Part of a small language model's weights.
Size: 16 layers, width 96, 3 heads of 32 (1 for keys and values), MLP 384 SiLU, vocabulary 1024, 1.77M parameters.
Architecture: RMSNorm before each block, untied embeddings.
Each number is 50 + 10 x the weight over its row's rms, rounded and kept within 0 to 99. Layers, rows and columns count from 0. The size before them is the row's rms in percent of the matrix's.

# layer 9 MLP down, 96x384, rms 0.222, rows 0-95, columns 0-63
098:39 39 48 42 40 30 32 45 57 58 53 48 48 48 41 25 49 42 43 44 46 43 51 48 45 42 45 67 46 52 58 42 36 41 60 56 44 56 60 58 62 58 59 54 49 46 50 44 63 45 46 59 68 49 32 57 42 50 65 29 59 41 71 43
105:65 50 37 52 38 59 36 53 45 53 38 56 61 45 66 69 64 45 52 44 61 49 43 54 46 59 35 47 53 66 46 59 56 49 68 49 48 43 60 61 41 40 48 57 67 49 51 47 55 47 60 56 61 43 50 34 65 63 32 33 48 35 54 57
106:49 56 46 44 66 80 54 62 67 50 32 65 57 42 38 52 47 47 62 52 55 32 71 54 51 39 34 51 50 62 45 32 47 70 49 65 41 36 38 40 36 54 44 40 51 62 65 44 48 43 57 68 44 58 45 63 44 53 41 48 47 54 63 43
112:47 51 52 42 63 51 42 54 46 57 45 41 39 65 61 47 67 55 52 50 47 40 40 61 51 43 49 63 27 58 33 57 47 58 36 52 52 51 45 44 40 42 38 65 51 32 51 38 42 37 53 67 52 62 45 57 46 37 47 51 48 48 39 42
102:66 53 55 43 46 51 60 55 53 43 40 79 61 43 52 45 64 52 49 55 57 66 46 53 37 57 63 56 54 62 58 48 44 43 49 52 58 50 41 48 30 37 41 60 59 47 55 36 55 46 42 55 42 40 56 53 60 54 40 68 68 50 48 41
097:51 40 54 48 45 55 30 47 41 57 55 42 61 49 47 42 52 65 35 65 57 20 49 61 42 60 40 66 29 57 54 51 46 30 19 32 50 54 34 47 46 51 54 33 40 39 38 56 50 55 57 47 50 55 39 36 63 43 65 45 52 52 62 52
098:39 54 37 40 57 49 62 61 42 37 32 43 48 51 38 41 55 61 66 38 56 38 47 60 41 57 46 49 40 48 49 48 52 52 51 67 58 70 60 59 54 61 63 62 30 43 53 66 46 44 51 66 53 44 72 40 43 42 29 36 42 64 59 53
101:60 47 69 31 51 56 50 43 61 39 38 66 51 40 72 73 50 41 61 42 74 45 49 37 48 39 51 45 50 61 49 40 56 56 42 39 51 34 45 44 50 26 47 42 52 65 48 33 52 56 49 56 49 56 63 41 52 46 28 24 54 50 35 43
107:47 58 60 56 72 44 34 58 48 47 60 54 51 42 53 48 48 44 65 59 27 58 34 61 44 66 59 37 42 64 39 50 53 42 43 52 56 45 55 38 55 59 31 51 50 69 54 62 41 55 73 56 35 41 57 55 56 39 47 52 50 68 40 46
101:36 42 61 66 42 49 63 33 54 47 67 57 59 42 61 58 39 62 47 48 41 49 42 46 54 38 53 56 49 55 55 46 60 52 39 46 48 38 59 49 50 38 53 44 58 34 57 49 60 63 49 51 49 53 52 57 67 53 41 53 50 37 62 49
100:52 67 47 44 45 65 51 46 65 66 27 56 42 51 48 38 46 59 58 58 48 62 65 52 53 53 43 50 47 64 55 55 40 51 63 49 34 43 64 34 48 44 39 21 41 57 57 51 41 52 47 51 50 52 52 35 45 65 44 57 55 48 59 43
095:55 45 50 35 48 38 42 56 61 57 55 50 48 37 43 35 41 58 52 45 44 57 30 64 69 43 53 59 45 68 35 37 44 56 54 58 63 43 41 46 27 47 70 56 45 45 60 49 28 65 43 45 41 59 56 64 50 42 39 67 50 44 51 45
097:44 56 68 37 44 57 48 52 63 53 46 55 50 44 45 36 41 52 41 37 32 32 55 56 62 41 57 51 47 45 64 59 42 55 40 58 58 35 57 37 46 55 59 61 47 50 42 47 61 56 39 35 44 60 65 43 58 38 28 69 19 54 53 55
099:61 72 56 67 60 54 56 68 54 42 43 41 47 66 49 58 55 32 46 52 53 67 56 45 52 44 45 59 53 67 37 46 70 55 44 51 49 48 51 54 60 64 44 69 69 74 56 72 57 48 48 61 51 55 63 36 34 40 54 64 45 49 46 51
098:39 38 34 64 55 39 42 53 56 48 61 56 48 51 39 40 46 53 39 74 62 40 38 50 30 57 45 57 63 56 52 46 52 62 47 51 46 53 17 60 39 63 42 44 53 50 47 45 43 46 42 44 49 75 40 60 50 52 61 50 54 52 36 73
107:43 64 44 51 57 62 40 54 47 57 55 32 42 61 52 49 41 57 56 50 29 70 46 70 46 65 63 52 57 42 75 46 48 38 51 51 50 59 60 34 65 27 39 56 42 49 51 49 51 40 54 50 63 46 64 70 50 72 55 43 49 36 48 57
095:71 36 27 35 53 38 39 49 62 47 56 51 47 60 36 51 40 49 54 45 46 69 32 48 40 43 55 44 54 53 53 44 73 54 62 48 47 32 34 44 55 54 53 40 55 72 45 38 53 39 58 65 48 40 49 44 55 38 55 45 38 40 48 54
107:56 40 38 41 31 37 35 56 49 50 60 45 60 61 52 45 57 59 65 60 36 67 44 43 53 55 29 46 40 47 35 53 32 77 58 47 36 68 41 67 40 47 38 51 51 39 60 33 50 46 38 50 53 50 46 60 45 55 57 48 46 28 43 39
099:58 48 46 36 45 53 46 42 59 58 43 48 50 45 50 64 45 57 47 46 70 58 50 55 60 44 64 46 58 47 35 42 53 47 37 76 48 39 44 49 23 42 45 49 46 49 35 49 46 35 42 55 41 59 52 62 46 43 54 58 69 57 62 81
099:53 59 32 55 45 53 68 55 59 50 39 62 58 49 52 49 48 57 48 39 63 40 49 50 59 46 53 56 59 60 47 75 55 49 53 58 25 60 54 62 38 55 48 46 64 60 55 55 42 59 52 38 44 39 37 45 62 45 50 46 30 50 38 57
099:38 45 27 38 40 52 47 41 28 33 57 61 47 65 52 36 52 40 41 33 51 55 18 59 47 63 57 63 41 76 46 46 53 50 56 63 56 31 55 65 45 38 51 51 55 57 45 57 59 46 54 38 43 45 50 37 51 58 51 54 64 48 56 27
094:46 41 39 51 36 55 37 47 49 53 48 68 52 50 27 56 52 54 54 55 45 55 66 51 54 45 45 64 46 68 45 53 52 43 49 45 56 40 48 50 53 50 51 52 60 50 57 70 75 56 63 28 52 52 34 54 54 49 50 27 59 44 37 35
099:53 59 54 70 47 52 56 45 47 41 38 64 66 38 69 44 50 57 54 39 48 43 51 66 79 53 47 40 44 56 61 67 46 53 40 36 40 44 41 42 58 62 44 29 65 59 40 46 43 61 48 53 38 36 57 26 45 40 58 50 54 44 22 44
104:39 33 49 51 41 47 45 54 54 51 57 51 41 36 46 54 44 53 23 60 65 61 65 45 44 50 43 47 44 59 50 62 44 56 64 60 52 55 47 49 62 74 53 39 53 35 37 53 39 39 40 59 43 17 46 32 35 54 37 40 35 47 47 63
098:43 49 36 70 32 45 44 45 44 53 57 57 58 58 41 65 52 43 70 55 47 44 48 44 56 68 39 60 70 39 48 46 68 52 54 28 55 37 35 45 52 44 61 32 61 51 62 60 46 61 56 55 68 56 46 56 65 52 42 69 61 34 60 46
094:45 68 74 34 51 58 45 42 53 46 50 59 62 44 54 55 50 44 42 41 71 47 37 47 53 23 57 46 49 63 54 50 64 42 77 36 51 64 50 49 42 55 54 54 59 42 56 45 55 67 27 45 45 52 72 60 49 60 53 58 49 64 41 40
095:31 43 35 63 61 40 43 49 48 48 63 44 50 48 61 42 37 34 53 51 37 56 47 41 36 55 57 59 31 55 58 50 49 66 69 48 34 56 47 58 70 55 57 43 48 37 32 33 36 51 44 41 47 53 39 61 51 36 74 43 47 58 47 63
100:57 63 42 45 45 60 54 50 37 62 45 28 33 29 56 34 38 49 44 49 44 52 29 58 49 43 56 51 58 53 40 42 52 41 43 41 40 43 61 39 40 65 56 52 65 51 53 52 61 48 45 52 39 56 70 57 40 58 55 41 43 55 62 45
096:49 56 26 55 62 67 53 54 52 62 54 30 54 58 50 23 57 56 55 49 73 50 59 63 44 43 37 39 39 54 47 42 46 42 39 56 36 45 64 50 54 43 51 38 59 34 61 40 42 51 58 49 54 54 62 48 53 61 67 56 43 48 59 62
092:53 57 64 75 62 35 59 35 51 49 64 55 66 36 55 62 36 73 44 79 56 48 69 50 52 48 41 26 72 37 54 45 56 61 35 47 63 44 61 64 54 53 40 53 49 52 48 46 46 28 62 48 66 59 52 55 49 52 50 42 39 60 49 63
102:16 50 53 28 44 49 42 50 43 59 57 38 30 31 56 69 41 53 39 53 37 47 42 52 51 40 53 53 58 49 57 33 38 42 34 59 30 39 72 67 68 48 58 67 57 37 54 52 47 62 45 33 48 35 28 50 54 34 48 53 54 39 48 45
090:48 46 66 28 55 46 52 31 51 35 52 47 66 68 57 51 33 53 53 44 41 54 51 57 52 38 61 38 31 38 45 51 42 60 43 77 54 38 36 41 43 41 43 49 49 52 77 51 41 45 69 58 46 58 54 39 52 59 40 55 39 34 53 47
106:64 55 63 48 59 59 43 45 22 56 46 46 36 60 63 64 56 61 42 41 42 58 46 53 31 44 39 43 52 41 69 66 44 46 43 39 45 46 57 45 59 54 31 43 51 41 23 47 49 58 56 64 64 61 36 49 52 49 61 50 54 62 58 46
097:67 60 66 49 50 57 59 33 40 50 38 41 42 50 50 64 37 48 55 68 56 38 50 66 55 30 54 40 51 53 50 51 28 44 51 40 42 58 40 41 52 53 42 55 45 56 58 48 61 46 57 39 52 63 52 44 41 63 27 54 41 51 58 75
096:52 58 18 47 33 57 53 47 46 69 44 34 57 55 58 58 57 43 48 46 66 57 49 58 59 43 58 65 48 47 67 44 54 64 66 62 39 56 65 56 63 57 57 69 67 53 59 53 45 44 48 53 60 64 55 44 41 38 40 20 62 66 44 53
105:53 61 38 54 49 53 36 47 51 44 52 49 41 67 48 45 57 58 48 34 60 46 49 49 61 41 35 49 48 43 35 67 42 58 41 48 46 47 45 66 41 46 40 48 54 35 60 55 29 54 48 56 46 62 40 47 49 52 43 61 39 54 56 65
102:41 56 31 42 55 50 43 44 33 57 39 62 50 40 62 58 35 44 57 52 32 44 52 69 65 39 77 31 57 55 54 64 56 45 62 51 42 38 42 52 45 61 26 32 48 43 55 55 26 55 49 49 45 41 50 59 49 50 53 40 63 57 56 39
093:59 64 52 46 48 31 59 51 38 54 51 52 46 41 60 59 43 38 29 43 48 53 38 59 42 45 41 44 60 45 48 50 46 45 32 47 52 60 37 67 35 31 31 61 55 60 43 36 47 43 45 49 48 72 37 46 49 50 47 59 43 29 50 38
101:47 48 41 67 55 53 39 36 64 35 43 50 44 39 50 47 43 45 47 47 38 44 57 63 44 53 37 54 47 45 42 48 56 70 43 60 58 56 69 53 49 57 35 64 49 60 63 57 55 49 36 58 58 35 47 48 46 38 61 40 48 43 54 42
101:58 53 44 68 55 47 52 48 53 44 45 48 39 43 50 57 44 46 42 52 58 62 29 66 40 44 46 49 54 51 44 28 57 44 51 51 44 44 31 35 54 52 60 55 50 56 41 42 48 45 52 72 47 51 63 53 54 58 65 51 40 54 50 35
102:61 47 57 53 41 33 49 42 43 48 60 63 57 60 42 64 53 39 61 50 46 37 59 49 52 50 51 59 82 42 71 49 59 41 43 68 57 43 37 55 45 50 68 57 61 38 56 39 50 63 49 52 40 38 54 52 45 53 46 50 62 42 52 47
100:41 38 34 43 55 53 57 52 55 62 46 38 46 37 53 39 59 33 61 58 48 54 48 50 58 38 50 48 55 52 48 45 60 54 68 55 44 71 61 54 32 64 46 53 58 51 46 52 57 59 58 32 44 45 33 58 55 63 43 42 57 45 65 55
106:46 37 47 64 41 56 40 43 55 57 28 33 33 37 53 50 51 38 61 42 53 45 50 51 40 51 50 67 28 65 41 43 57 41 71 52 47 59 64 39 36 37 61 42 65 64 51 55 67 67 58 46 55 56 69 63 42 61 40 58 35 38 51 50
099:46 54 44 49 63 48 46 47 32 35 36 47 67 34 36 44 49 49 50 51 56 59 48 55 45 43 44 44 44 55 30 51 51 35 55 48 47 40 42 42 43 42 56 27 50 63 60 71 35 66 50 49 46 52 46 58 51 20 37 54 41 33 42 51
098:47 64 51 56 63 56 66 56 57 52 34 42 39 52 53 45 37 55 50 54 57 67 52 40 62 47 63 57 48 65 52 52 45 50 41 57 61 61 40 48 37 37 59 41 62 52 36 54 64 41 65 60 50 56 48 57 51 54 55 55 40 55 57 63
099:55 55 54 63 34 50 51 59 37 49 47 46 47 57 57 57 60 53 56 52 58 47 58 53 42 44 41 43 50 37 61 39 51 41 52 59 58 54 69 40 57 55 42 49 55 42 55 41 90 55 43 57 36 67 60 52 58 60 49 56 37 53 49 35
100:46 41 63 66 66 60 43 47 39 50 58 49 48 52 36 53 45 38 63 52 53 33 45 50 44 55 75 46 59 45 41 37 73 48 46 52 32 58 50 61 44 62 52 56 56 41 35 54 51 32 43 53 63 57 55 49 48 34 36 48 50 51 61 71
094:53 51 41 60 66 56 42 50 56 40 49 53 33 48 50 44 35 48 51 66 59 47 54 61 44 33 50 40 45 58 70 50 44 53 45 39 73 47 48 58 51 41 39 52 50 68 64 61 34 50 46 47 55 51 40 48 41 49 39 65 54 65 44 54
107:38 54 55 61 41 59 51 44 55 58 56 37 54 49 45 62 56 63 52 60 48 62 37 54 40 52 35 59 52 47 47 53 47 57 69 68 53 54 69 45 43 52 32 63 66 72 63 30 60 57 46 56 58 47 42 36 51 45 56 34 64 37 41 49
095:56 60 57 54 35 60 68 44 55 40 57 41 51 65 56 49 55 52 37 46 43 41 67 55 53 52 63 44 64 68 60 71 56 49 60 50 57 46 32 51 49 64 62 59 56 49 58 43 43 39 43 35 57 67 58 51 45 36 45 60 47 59 50 41
103:53 42 52 60 51 62 49 51 61 48 40 42 54 64 53 55 42 40 49 56 53 54 46 50 52 50 38 53 46 37 38 44 58 49 46 41 52 48 44 48 59 58 38 52 41 66 64 42 21 51 44 55 68 42 68 60 37 61 45 58 43 66 63 54
098:44 45 33 42 48 27 61 57 27 43 49 58 49 47 62 38 58 62 56 46 43 59 53 33 34 45 51 56 64 54 40 58 49 51 52 55 58 47 66 56 65 51 58 29 49 33 38 35 48 41 43 46 50 51 50 48 58 58 59 44 37 57 46 54
104:51 55 49 49 58 58 35 32 42 49 30 62 37 41 36 49 58 43 53 51 51 36 52 42 60 48 18 50 59 51 60 50 49 65 64 46 45 54 44 60 51 50 53 49 68 39 54 54 62 58 68 36 46 46 51 50 61 60 40 47 29 41 48 58
097:61 56 54 59 75 65 67 53 46 32 42 53 50 62 30 44 51 41 49 60 43 58 44 50 39 66 58 42 58 63 54 52 48 62 57 48 54 26 40 46 44 53 50 48 49 53 57 46 47 63 51 64 56 52 48 35 50 29 36 53 40 38 34 32
090:74 52 53 41 34 62 47 35 63 49 59 42 33 55 37 26 35 50 39 67 59 52 64 56 42 58 40 46 40 51 34 57 48 48 40 48 42 57 53 69 36 48 61 49 57 31 34 44 52 60 42 52 45 46 43 53 50 49 55 52 54 59 44 57
096:50 55 68 45 60 65 46 61 46 54 40 70 69 51 72 40 66 50 52 55 43 50 55 62 40 64 54 39 44 40 61 49 44 25 42 53 63 44 65 18 46 69 51 61 39 48 37 51 56 53 45 40 48 58 56 61 50 56 32 57 60 41 73 40
095:44 43 53 56 57 36 62 41 71 38 52 55 46 31 59 58 50 61 50 76 41 43 46 45 58 50 48 40 59 54 50 58 32 49 58 48 47 48 35 60 73 41 66 54 50 37 65 42 32 61 57 49 53 55 54 57 87 44 35 49 56 52 32 46
116:44 44 54 51 46 40 38 52 50 50 29 69 57 43 65 56 48 33 72 32 41 61 38 24 60 46 41 46 44 62 56 39 58 40 51 57 38 61 54 44 55 45 62 54 66 44 50 60 59 38 46 68 47 46 55 57 52 54 72 64 62 48 32 50
102:55 45 33 41 43 52 48 51 35 58 60 57 52 28 70 39 38 44 43 45 51 70 67 40 34 44 48 53 54 30 43 34 59 48 55 53 40 58 76 76 59 44 30 46 49 50 53 33 36 49 47 48 51 63 72 60 49 53 57 45 65 52 33 62
103:39 51 50 59 54 48 31 69 66 42 51 42 37 50 47 42 53 39 41 33 42 45 32 49 52 45 56 63 66 54 61 59 53 31 39 49 54 53 73 63 59 62 52 41 39 56 49 61 57 41 67 56 48 62 37 48 49 53 49 50 54 37 50 44
101:73 45 41 69 52 71 45 36 57 49 41 61 58 50 36 50 64 63 65 71 64 50 35 58 30 46 57 48 41 49 26 54 56 39 43 56 48 44 55 32 55 63 43 58 40 57 59 58 43 49 63 24 58 33 63 61 52 55 37 44 44 73 49 54
105:46 47 45 50 43 54 38 64 42 46 47 40 54 40 44 66 57 39 62 48 31 47 53 41 48 49 51 53 49 24 43 45 24 38 51 31 38 52 43 40 61 44 77 26 40 33 66 52 52 31 37 31 56 52 44 47 66 55 39 46 68 50 34 36
104:37 54 45 50 52 54 53 58 59 43 42 56 52 57 48 52 57 46 42 40 51 20 44 45 58 51 56 67 64 44 71 47 69 50 59 50 37 51 58 53 59 40 50 37 42 39 56 46 39 50 56 47 55 48 61 62 42 48 39 48 45 57 37 42
102:63 47 55 59 51 38 67 36 38 51 53 47 39 23 65 42 43 64 59 51 40 56 45 34 32 43 36 55 46 33 54 52 62 47 33 50 61 70 51 58 37 54 41 48 73 51 58 36 40 30 42 41 44 58 64 50 48 40 37 58 37 63 60 51
095:39 49 37 55 48 54 64 51 59 62 57 52 50 48 49 48 33 23 54 60 70 54 60 46 70 47 43 42 47 43 50 50 47 45 60 50 47 55 32 36 50 55 40 60 53 45 36 28 54 33 44 43 55 44 41 43 41 51 39 47 51 53 44 62
102:70 58 36 56 60 66 34 36 62 45 50 54 56 64 63 29 42 69 59 53 57 49 43 52 45 43 54 56 48 53 45 42 60 37 54 47 60 53 31 57 47 44 50 58 23 45 42 53 54 54 50 51 57 42 55 59 37 53 59 47 59 65 48 59
102:52 74 44 20 59 55 59 39 49 40 36 49 47 55 55 39 53 38 43 60 48 36 41 57 61 48 45 53 66 58 49 50 40 53 54 48 42 62 50 40 40 56 54 30 32 39 46 56 51 52 42 52 69 73 58 54 52 52 45 54 55 52 53 37
095:45 58 54 41 45 58 56 74 47 53 49 35 63 51 50 43 52 55 41 50 28 36 44 45 33 50 48 36 61 41 37 48 43 54 58 44 51 70 50 50 55 61 34 41 74 46 70 52 51 42 64 72 44 46 45 47 61 55 55 55 30 51 32 63
100:47 58 50 61 48 45 50 40 47 54 39 43 60 65 75 60 69 58 29 48 49 36 75 52 44 43 50 41 62 56 39 58 42 65 57 60 41 35 39 67 53 39 56 49 60 52 48 56 48 55 35 53 40 31 52 52 57 44 49 53 43 60 45 55
110:69 57 55 62 39 47 56 49 44 53 36 42 49 55 58 61 43 49 46 34 54 45 67 40 55 45 34 47 49 38 43 45 55 48 49 56 52 50 58 45 53 56 64 38 33 31 47 39 63 57 66 64 53 68 51 68 61 56 53 50 56 59 50 53
097:35 48 62 33 64 61 55 45 30 35 50 62 59 50 49 53 44 48 45 69 33 43 62 37 53 44 46 48 48 48 41 60 45 57 38 48 57 59 41 48 30 57 53 30 40 53 53 51 49 21 54 59 28 54 44 40 52 36 45 42 40 59 42 49
102:38 45 47 53 44 33 56 53 30 53 54 53 41 51 52 40 53 45 50 53 36 53 42 42 50 58 59 33 51 34 43 41 44 60 38 52 49 64 43 56 41 42 58 59 32 64 61 55 49 15 40 60 48 48 62 63 40 42 26 48 37 41 56 27
099:52 66 57 38 55 51 63 56 38 50 51 52 66 56 72 52 64 49 52 58 50 49 49 43 38 56 52 37 42 37 62 36 62 49 45 40 46 52 45 44 43 62 20 58 29 44 49 41 68 33 64 52 51 55 67 61 46 39 55 43 49 46 56 35
096:53 67 44 48 51 47 53 55 30 62 47 65 47 61 34 69 66 54 49 51 38 60 53 51 70 66 40 61 44 49 48 53 51 50 39 48 48 63 44 67 52 47 48 47 54 50 63 52 27 50 40 47 50 39 62 65 69 38 48 37 45 60 45 55
093:57 43 49 47 48 48 61 38 55 35 44 56 50 64 52 53 47 68 45 47 34 49 50 39 58 34 57 52 54 48 33 68 45 61 53 51 46 39 49 47 58 52 50 41 43 36 57 47 51 62 53 62 34 37 58 44 49 58 59 48 62 45 59 54
104:63 55 24 60 41 35 66 44 58 62 67 46 48 55 55 55 53 62 64 39 42 54 50 51 50 50 55 43 45 36 51 45 51 55 58 78 54 60 55 49 47 58 54 43 50 66 66 39 58 55 53 64 48 49 43 65 53 52 41 43 50 56 52 58
097:46 38 63 72 27 48 57 40 47 44 34 58 48 49 24 67 58 50 47 65 65 42 48 59 49 54 57 39 68 57 63 44 44 59 43 45 56 39 41 41 34 47 60 44 45 43 33 47 46 53 48 54 50 41 57 46 50 45 59 42 37 55 40 51
094:60 43 45 54 69 50 53 92 58 51 42 37 51 66 47 46 50 36 60 49 60 41 46 42 59 45 44 49 35 31 44 45 50 53 57 65 71 58 52 43 50 35 47 39 39 52 58 42 56 39 53 54 43 53 52 41 59 46 43 46 68 55 42 51
100:80 54 53 55 45 48 49 59 54 54 50 50 48 46 66 57 61 42 47 60 39 41 64 54 43 38 45 31 58 53 38 55 44 58 50 44 49 42 54 53 50 51 64 46 50 33 62 51 46 19 79 53 46 52 56 34 66 45 38 41 47 46 55 55
102:59 56 48 59 38 27 42 47 59 46 50 70 47 38 42 58 50 19 48 51 54 55 51 45 60 43 66 43 41 47 66 76 45 49 48 70 44 38 50 56 44 54 62 45 62 48 46 49 44 58 46 44 40 46 40 50 53 63 36 49 59 53 52 49
104:50 83 48 54 39 35 50 57 37 56 45 46 42 47 52 57 65 56 47 50 41 53 43 52 57 51 47 37 72 52 58 49 46 55 48 58 76 52 59 45 59 47 40 50 46 36 46 48 37 40 58 50 43 52 50 61 58 61 44 41 57 50 59 63
099:45 48 43 43 63 53 65 59 51 36 47 43 44 62 41 36 47 56 40 41 53 39 68 46 50 52 58 55 30 52 50 55 40 52 65 50 57 55 53 51 53 39 46 64 48 47 44 53 57 43 44 55 29 56 31 47 54 37 61 20 39 57 54 47
092:45 40 45 38 57 41 63 41 30 58 53 37 44 52 52 72 46 56 43 39 58 60 49 33 41 63 60 62 39 45 56 63 45 65 46 47 48 69 50 56 43 45 72 30 38 39 54 41 52 61 47 50 56 59 60 49 44 66 36 49 50 62 52 49
106:42 57 45 52 52 56 69 32 34 59 50 61 69 55 43 43 34 44 42 43 40 31 39 45 65 42 44 31 50 42 57 58 56 32 28 46 46 50 47 62 28 40 62 13 46 39 33 55 55 62 59 46 57 52 41 50 70 48 60 48 60 62 59 51
096:30 57 46 49 44 57 53 42 74 67 55 50 71 46 53 44 38 40 54 46 79 37 48 61 66 61 44 45 51 54 42 45 66 59 43 51 61 61 54 54 53 48 41 54 36 61 61 53 70 66 47 34 53 48 49 54 53 53 42 52 65 43 63 38
101:63 56 41 39 58 66 43 64 60 59 51 48 64 54 45 47 39 63 36 56 36 50 50 48 51 59 56 55 50 61 59 64 35 58 63 42 34 65 56 51 52 45 50 49 37 62 55 57 50 45 62 61 57 64 58 46 49 43 60 34 52 61 63 51
100:48 58 54 54 56 34 43 38 59 65 47 50 41 52 44 37 37 38 46 48 68 40 42 49 47 51 51 63 52 75 70 50 61 51 56 43 46 62 34 43 64 53 49 53 62 37 51 43 58 51 48 60 53 61 55 59 33 40 75 55 65 42 49 83
099:64 47 38 38 50 26 49 55 48 53 67 52 51 47 59 48 55 36 37 51 35 57 40 53 51 49 58 51 64 50 71 35 71 47 47 34 58 46 62 56 59 42 41 58 52 58 51 46 59 42 60 56 44 51 75 62 53 58 50 42 52 60 42 53
100:62 35 49 50 37 51 69 37 66 55 36 42 57 37 60 57 52 50 51 53 64 47 46 48 52 48 47 59 69 41 57 72 42 62 63 53 53 39 64 36 40 57 57 58 41 41 65 46 47 56 50 42 51 54 68 40 24 57 55 40 51 48 51 64
097:70 45 50 44 48 64 42 42 42 29 49 42 35 46 69 32 45 28 35 42 41 46 55 63 53 39 47 55 45 49 55 43 46 44 43 60 26 53 42 42 54 66 38 58 29 47 59 48 43 53 41 47 49 45 54 47 65 30 59 54 38 45 52 57
112:35 57 45 53 53 68 40 52 51 47 45 39 46 35 60 38 51 36 33 41 56 42 44 41 51 52 54 43 55 52 50 38 42 42 57 46 53 70 41 50 62 38 47 66 62 34 70 50 49 44 49 45 37 52 51 56 38 42 49 65 31 60 41 54
102:49 60 43 46 72 50 53 39 52 42 72 30 40 51 36 40 46 19 56 39 52 51 44 34 46 49 55 42 35 62 44 52 36 61 31 78 76 62 35 61 47 54 41 49 42 66 60 40 68 38 51 43 37 52 55 60 53 55 43 42 60 50 54 48
098:68 61 41 46 53 55 49 61 60 55 69 44 61 48 38 48 49 39 39 45 55 40 59 42 27 48 52 49 56 47 53 64 32 50 63 52 31 54 44 54 51 50 51 39 60 36 30 43 41 35 44 59 40 62 47 38 40 39 61 34 55 52 58 50
096:58 74 41 39 55 69 60 40 50 57 55 51 54 53 45 48 52 42 47 44 51 55 40 52 59 61 67 47 52 54 47 46 53 43 51 60 44 49 49 60 39 50 62 40 54 65 62 53 40 45 67 60 57 37 48 50 57 50 72 75 54 55 60 57
094:48 41 46 24 51 60 51 51 35 36 42 52 58 36 58 47 67 47 48 49 69 43 50 64 55 36 38 54 40 47 31 45 61 68 46 51 55 46 55 48 59 48 64 38 57 47 39 45 38 48 40 43 40 54 46 42 49 44 40 51 42 77 68 55
105:53 56 39 48 42 30 44 59 40 69 57 58 53 56 44 78 64 45 57 45 66 53 45 49 54 43 54 62 46 56 50 57 56 55 55 71 66 50 53 69 67 77 68 69 65 64 43 52 46 51 38 59 55 55 55 52 56 53 37 53 57 47 36 63